{"n_layer": 14, "d_model": 320, "n_head": 5, "n_kv_head": 1, "head_dim": 64, "d_mlp": 640, "vocab_size": 31805, "activation": "geglu", "norm": "rmsnorm", "norm_place": "pre", "norm_eps": 1e-06, "positions": "rope", "rope_base": 71500.0, "rope_fraction": 1.0, "qk_norm": false, "attn_scale": 0.125, "bias": "none", "tie_embeddings": true, "parallel_block": false, "init": "normal", "init_std_qkv": 0.026, "init_std_o": 0.0322, "init_std_up": 0.0372, "init_std_down": 0.0372, "optimizer": "muon_variant", "lr": 0.00697, "beta1": 0.95, "weight_decay": 0.0, "lr_head": 0.00775, "grad_clip": 2.0, "warmup_steps": 200, "schedule": "wsd", "decay_fraction": 1.0, "decay_shape": "linear", "final_lr_fraction": 0.0, "batch_tokens": [65536, 131072, 262144], "seq_len": 512, "doc_mask": true, "train_tokens": 796100000, "steps": 5358, "dataset": "wikipedia_en"}
Each number is 128 + 24 x the weight over its row's rms, rounded and kept within 0 to 255. Layers, rows and columns count from 0. The size above them is the row's rms in percent of the matrix's.

# layer 10 MLP down (transposed), 640x320, rms 0.0372, rows 124-137, columns 0-79
size [102  97 104  92  93 101 111 101 102 101 100  95 103 100]
[[114 151 165 112 121 150 148 138 112 126 131 145 170 106 112 101  90 157 152 141 103 129 128 140  93 162 168 171 155 117 166 119 150 115 117 139 140  70 129 129 120 157 108 138 150 158 140 140 142 142 166 113 118 134 118 134 137  99 117 130 130 108 139 106 148 107 124 135 146 134 141 112 127 147 114 148 137 141 114 136]
 [173 153 161 132 132  99  81 183 119 192  92 205  90 112 138 148 169 117 138 137 138 130 114 138  78 134  99 140 133  86 133 161 172 128 127  98 104 136 152 143  97  98  95 114  68 149 139 156 121 128  78 128 166 126 155 138 121 115 143 109 153 125 184 150 116 156 115 157 108 130 109 120 108 123 137 113 129 145 152 103]
 [114 122 135 122 160 122 166 130 109 115 117 149  91 111 121 138 146 169 104 135 109 121 131 120 145 116 145 187 147 114  72 107 159 174 113 167 126 145 143  99 114 167 152 158 151 129 101 154 122 160 129 128 103 131 119  88 172 111 112 136 148 124 138 153 127 102 131 112 148 158 116  80 108 152 133 153 106 129 196 113]
 [145 108  97 110 106 147 136 173 131  76  93 141 166 126 122 132 103 146 122  96 134 101 172 122 151 173 150 153 168 147 148  70 112 115 158 131 111 149 103  99 134 144 128 158 154 137 110 147 152 118 152 118 109  90 157 135 114 122 131  95  93 148 114 139 115 149 122 146 136 125 128 106 140 158  97 137 129 124 128 101]
 [157 142 144 120 103 162 149 107 170 115 117 132 121 113 123 127 118 114  87 115 105 113 109 152 123  77 152 139 154 160 119  67 145 103 162 122 111 153 123 110 112 130 107 134 112 133 126  94 148 112 122 158 132 101 107 115 124 186 128 105 136 129 109  79 141 117 113 122 153 112 116  94 107 150 133 133 151 178  99 124]
 [144 144 117 124 117 165 137 143 123 133 162 135 132 138 111 131 177 121 143  55  92  75 155 130 146 115 111 116 109 112 138 156 174 122 134 149 153 129 176 130 156 112 142 110 110 127  86 111 133 133  95 139 134 124 128 160 158 124 175 160  92 141 131 120 113 125 127 136 127 164 129 135 115 113  94 143 131  82 149 127]
 [ 90 143 139 113 168  93 132 138 177 121 149  79 114 108 173 119 173 134 141 107 144 122 118 153 133 111 117 118 114 145 151  87 126 159 170 144  54 157 129 130 113 150 126 128 124 123 137 118  86 110  96 134 105 115 128  67 130 124  83 114  90 123 141 158 174 111 128 145  97 148 111 167 145 145  95  73 133 152  93  98]
 [136 135 134 112 155 114 104 148 136 125 160 135 127 138 164  97 162 122 157 135 161 137 143 104 114 136 125 161 147 104 137 101 123  81 133 126 162 126  94 142  86 161 125 130  82 149 115 136 118 134 107 117 192 145 132 136 142  89 108  99 105 118 110 112 120 131 144 148 158 112 109  66 167 141 128 156 142 142 149 150]
 [164 105 123 159  81 139 127 141 123 155 112 106 105 118 116 111 149 118 141 110 133 123 144 102 148 137 145 164 144 117 130 147 148 108 116 128 113 148 108 131 140 122 136 151 102 134 118 102 155 119 127 150 124 144 103 143 112 108 138 126 114 116  85 109 120 127 158 113 107 117 181 128 149 118 161 134 139 163 140  88]
 [117 178 130 101 144 119 150 122 135 128 125 146 145 150 126  98 128  95 134 145 145 168 122 101 127 136 116 102 132 150 104  82 111 135 175 131 156 129 117 154 125 154 110 146 119 113 101 163 115 138 120  83 130 152 102 121 120 115 109 155 152 121 135 134 120 178 135 144 103 111 116 118 143 137 104  93 140  72 137 117]
 [104 137 135  90 143 177 101 111  77 118 128  90 136 125 154 126 131 122 128  87  96 130 128 159 178 113 139 131 146 122 121 153 132 110 176 113 139  93 114 135 146  94 164 146 149 130  89 155 135 170  98 100 102 139  86 133 173  94 120  92 152 166 150 148  99 151 103 105 100 135 133 139 188 167 125 135 138  86 129 143]
 [100 125 130 142 126 127 113 135 112  76  82 134 109  96 153 105 125 136 148 108 146 152 111 113 133 146  87 102 110 116  98  94 145 171 134 133 199  97 173 149 114 122 138 103 144 132 129 123 109 148 153  96 160 137 128 120 135 125 126 143 137 122 130 150 139 135 148 111 140 146 130 102 120 177 132 117 115  86 113 129]
 [118 148 134 143 124 126 135  94  98 107 135 156 146 146 140 136 137 107 130 140 135 124 106 104 111 115  88 111 135 152 155 148 106 177 152 155 134 135 162 141 180 108 100 123 166 109 134 112 127 106 129 108 128 105 116 149 164 140 118 138 103 136  96 182 148 154 151 102  98 139 123  79 118 143 135  94 136 146 157 119]
 [118 106 101 115 163 110 122 110 126 141 143 142 134  62 102 162 101 129 129  63  72 119 126 127 148 107 122 129 110 154 150  66 141 112 118 157  93  95 172 136 164  81 136 115 117 131 133 117 121 136 115 180 143 166 158 148 106 157  97  78 171 139 110 141 128 159 143 147 107 122 157 112 133 158 165 133 132 118  99 101]]
# layer 10 MLP gate, 640x320, rms 0.0358, rows 125-137, columns 0-79
size [101 101  91  97 104 108 103 102 102 103  97 106 102]
[[124 138 153 129 148 125 119 122 164 100 153  53 192 144 161 118 137 145 145 135 161 112 102 168 161 139 150  81  61 137 168 103 108 123 147 112 123 141 178 117 171 117 176 107 134 177 133 132 153 142 160 112 148 141 162 125 144 133 173 127 139  92  87 177 140 152 143 142 127 118 103 127 137 112 165 131 169 131 133 106]
 [116 134 111 166 156 156 103  84 109 127 156 115 141 134  83 138 160 127 168 122 105  94 187 136 142 154  92 106 165 156 174 112 122 119 138 140 180 124 115 101 168  87  90 104 145 165 143 139 130 110 143 112 161 142 130  92 108 148 100 153 160 143 113 127 119 146 125 134  92 146 105 121 131 162 113 105 150 133 158 128]
 [166 128 122 167  81 177 129 136  94 118 166 166 118 151 119  87 130 115 130 154 140 163 167 128  96  99 161 149 157 135 110 131 135  97 119  95 137 102 118  92 151 125 145 164 149 121 108 138 147 109 141 138 175 107 164 115 111 111 124 158 125 124 130 127 154 135 140 137 139 126 118  98 182 148 123  96 112 149 117 123]
 [107 167 119 127 137 137 152 162 145 147 113 115 134 126 156 129 141 131 131 136 108 116  98 154  81 166 161  51 137 109 130 133 112 143 144  84 124 165 120 151 138 130 102 137 152 125 163 125 134 103 156 128 146 133  91 126 126 145 112 110 135 162 112  80 128 109 150 122 113 129 153 126 101 151 189 142 171 190 109 129]
 [157 154  89 151 178 160  74 112  64 144  90  99 160  89 150 108 107 119 165 139  90 134 108 157 135 161 143  74 132 118  97 130 133 113 132  67 158 156 108 129 104 165 103 175 119  93 127 158 108  98 135 142 137 103  95 125 140 150  83 117 117 153 154 132 119  93 124 102 116 120 100 145 156 120 115 130 148 163 111 115]
 [115 120 157 156 137 149 118 181 166 121 175 129 120 136 121 175 155 136 101 108 136 150 132 145 105 111 121 128 110 147 137 132 115 173 107 132 138 123 136 134  95 110 117 161 163 146 129 123 135 137 138 139  99 125 149 166 110 124 114  75  89 180  88 115 116 103 128 136 109  84 145  85 171 127 115  89 154  90  84 183]
 [159 142 104  98 116 134 136 104 121 105 149 155 141 114 113 134 134 115 142 110 112 145 121 175 141 151 110  92 127 118 173 160 180 106 119 170 117 143 153 124 133  87 132 147 125 155 107  90 163 157 114 158 148 152 144 109 154 128 112 146 113 135 115 126 119 157  99  71 121 102 121  93 141 105 143 150  97 117 157  85]
 [148 131 112 138 108  82 121 110 122  98 124 135 127 121 107 110 134 124 103  84 120 126 145 148 154 127 109 115  94 115 121 128 138 115 108 115  81 123 144 109 114 117 175 130 143 115 111 118 125 145 104  79 159 110 133 122 187 111  70 109 106 121 156  76 166 131 136 137 105  70 169 130 116 130  97 121 101 150 151 174]
 [134 128 123 126 130 139 117 106 117 115 125 159 148 165 144 116 128 130 129 172 116 144 138 135 137 100 119  84 128 148  95  44 103 103 137 145 132 114 151 145 132 116  91 132 119  94 149 150 153 104 124 112 105 132 126 136 138 109 140 131  84 163 133 124 119 129 129 153 122 152  95  86 151 112 118 166 142 164 120 124]
 [115 119 168 107  95 127 153 104 144 132 191  94 144 105  99 162 105 157 137  88 153 154 140 121 114 131 112 119 161 142 122 158 124 114 116  95 144 112  94 133 121 118 107 130 109 125 122 178 132 152 145 120 106 110 104 118 133  98 109 138 108 110 124 155  95  99 117 100 119 102 131 110 150  93 124 155  87  83 117 122]
 [168 124 124 107 169 115 127 111 116 120 116 113 132 190 136 128 115 136 125  99  97  94 131 168 117 123 138 112 115 129 145 119 147 175 155 129  92 131  92 114 117 112 116 140  91 164 118 125 132 166 155 157  91 132 159 134 149  66  88 129 102 162 124 125 115 120 112 122 106 120 128 121  94 141 124 153 141 137 131 141]
 [146 139  94 166 136 123 135 114  96 127 128 140 179 155 157 128 112 131 109 145 150 127 109 148 134 135 122 128  73 119 166 139 115 114 107 128 121 160 152 159 168  99 155 130 121 112 143 125 100 118 157 125 179 117 101 130 123 148  76 115  94 141 119 117 158 140 123 128 104 110 146 129 122 116  96 111  87  98 121 133]
 [132 136 111 100 136  96 119 121 164 112 106 144  67 139  92 122 170 157 109 126 106 160 138 149  86 120  95 130  97 123 165 131 143 127 134 125 154 101 100 173 140 120 139 145  91 145 114 138 132 147 121 105 139 123  95 102 134 130 134 143 139 164 163 101 155 132 136 106 108 130 190 117 104 131 140 131 127  73 155 153]]
# layer 10 MLP up, 640x320, rms 0.0386, rows 125-137, columns 0-79
size [ 97 113  92  93 105 116 101 101 102 100  98 104  99]
[[159 103  72 165 103 119 182 147 157 127 129 151 127 119 149 140 143 130 156 176 128  91 127 145 184  87 135 107 139 154 109 138 136 116 152 122  62 131 137  99 131 116 172 122 128 120 133 104 100 126 118 136 135 126  95 122 100 176 140 152 119 105 115 153 106 159 126 113 119 132 120 164 137 107 117 117 141  94 154 126]
 [158 136 138  87 158 141 124 102 168 156 118 111 116  99  93 147 104  94  90 114 137 162 112 127 165 152 107 153 112 154 120 134 123 160 144 162  81 123 155  92 139 164 140 152 119 119 124 117 144 150 119 138 133 102 123 168 129 112 118 177  81 145 144 121 161 112  83 150 146 163 129 134 112  88 126 102  67 126 104 134]
 [101 123 110 168 163 113 111  90 123 170 102 128 103 168 128 121 103 127 129 152 132 144 115 146 112 120 116 158 112 132  93 163  99 137 144 110 149 108 153 187 107  65 102 100 136 126 130 142 100 174 127 126 171 150 112  90 135 113 143 170 154 131 111 121  97 131 121 133 112  64  87 127 145 107 130 119 153 139 140  99]
 [104  85 126 130 131 144 142 131 100 171 146 109 145 150 122 118 145 107 157 131  90 154 147 130 107 142 130 108  85 148 121 125  97 136  87 136 174 126 150 116 187 155  85 108 132 109 103 112 107 156 150 116 147 160 145 111 172 101 100 118 146 149 149 143 101 152  98 150 136 118  93 153 134 137 142 142 125 100 143 129]
 [139  86 165 112 150 103  76 134 116 102 150 124 137 108  97 129 106 119 140 122 186 127  94 127 110 120  59 147 142  96 160 135 169 130 147 107 125 117  89 146 123 142 147 127 182 132 113 122 112 142 129 140  76 131 152 134 174 117 140 124 108 135 153 169 175 139 151 109 160 130 205  97 158 114 122 101 118  87 132 102]
 [120 134 159 175 115 152 147 155 135 113 121 153 141 155 127  93 105 130 110 118 111 137 114 173 115 102 132 119 120  99  87 126 138 128  75 171 129 124 122 129 106 115 134 115 159 138 144 121 110  77 119 124 130 129 181 118 101 127 111  59 158 139 124 124 133 108 159 113 155 160 148 118 137 130 101  79  93 125  83 144]
 [117 128 115 127 125 138 133 106 118 117 111 100 117 168  97 151 114 174 103 121 100 140 131 117 139 127 178 174  75 128 115 106 127 126 126 108 118  96 153 137 145 119 127 109 157 118 148 145 149 103 111 114 100 120 146 148  91 146 140 178 128 110 128 167 128 152 106 152 117 143 125 132  63 140 144  98  92 133 150 103]
 [168 144 153 159 142 125 154  90 125 105 111 130 106 148 121 125 134 134 123 148 111 178 127 140 117 135 130 173 125 139 149 145  81 101 134 127 143 128 178 100 127 177 158 127 176 107  90 149 127 112 103 112 166 150 145 157 136 108 136 110 124 127 128 134 147 156 118 146  87 161  97 143 102 161 112 109 128 135 135 155]
 [104 127  99 143 145 145 131 138 119 118 114 111 147 147 131  96 110 171 114 119 111 139  79 152 146 119 155 133 150 127 187 131 111 162 113 101 115 120 139 129 156 147 148 167 134 143 119 106 112 106  98 138 192 118 119 101 137  95 137  64 133  89 119 151  84 120 135 112 162 108 141 101 148 100 118 156 120 116 127 141]
 [125 104 134 101 141  97 132 139 118 143 179 120 143 120  82 124 114 129 112 146 136  92 105 154 114 185 112 152 100 148  99 136 160 124  94 124 143 133 164 166 121 151 108 114 134 126 135 147 110 132 117  95 149 120 139 148 139 125 147 147 177 119 126 142 105 119 145 152 117 125 116 111  96  96 167  79 138 148 126 154]
 [119 106 115 115 154 124 104 126 139 126 145 131 151 110 119 153 110 106  90 102 175 122 135 146 137 131 115 137 113 158 165 160 176 151 134 137 136 114  96 128 122 122  80 133 162  70 182 127 107 115 111 105 171 117  92 164 151 107 169 135 151 115 100 117 131 106 119 156 134 115 143 154 148  90  83  93 116  88 149 141]
 [146 143 138 102 122 128 141 112 128 126 104 156 132 105 168 132 117 184 106 124 101 133  98 139 120 131  81  52  97  87 187 128 158 138 123 152 122  92 158 216 120 108 124 148 134 144 110  87 142 122 168  90 140 115 103  99 118 109 123 147 117 160 124 136 124 146 141 185 153 182 163 124  95 110 108 136 140 112  94 127]
 [119 182 150 142 113 109 107 113 122 144 152 125 137 166 120 113 146 140 119 119 127 141 172 124 121 129 141 111 108 134 117 124 136 122  96 118 157 131  94 143 133 168 110 127 151 121 158 102 147 121 120  72 149 138 152 133  95 132 179 158 119  87  95 101 142 157  96 126 128 116 159 136 160 127 102 139 137 135 134 207]]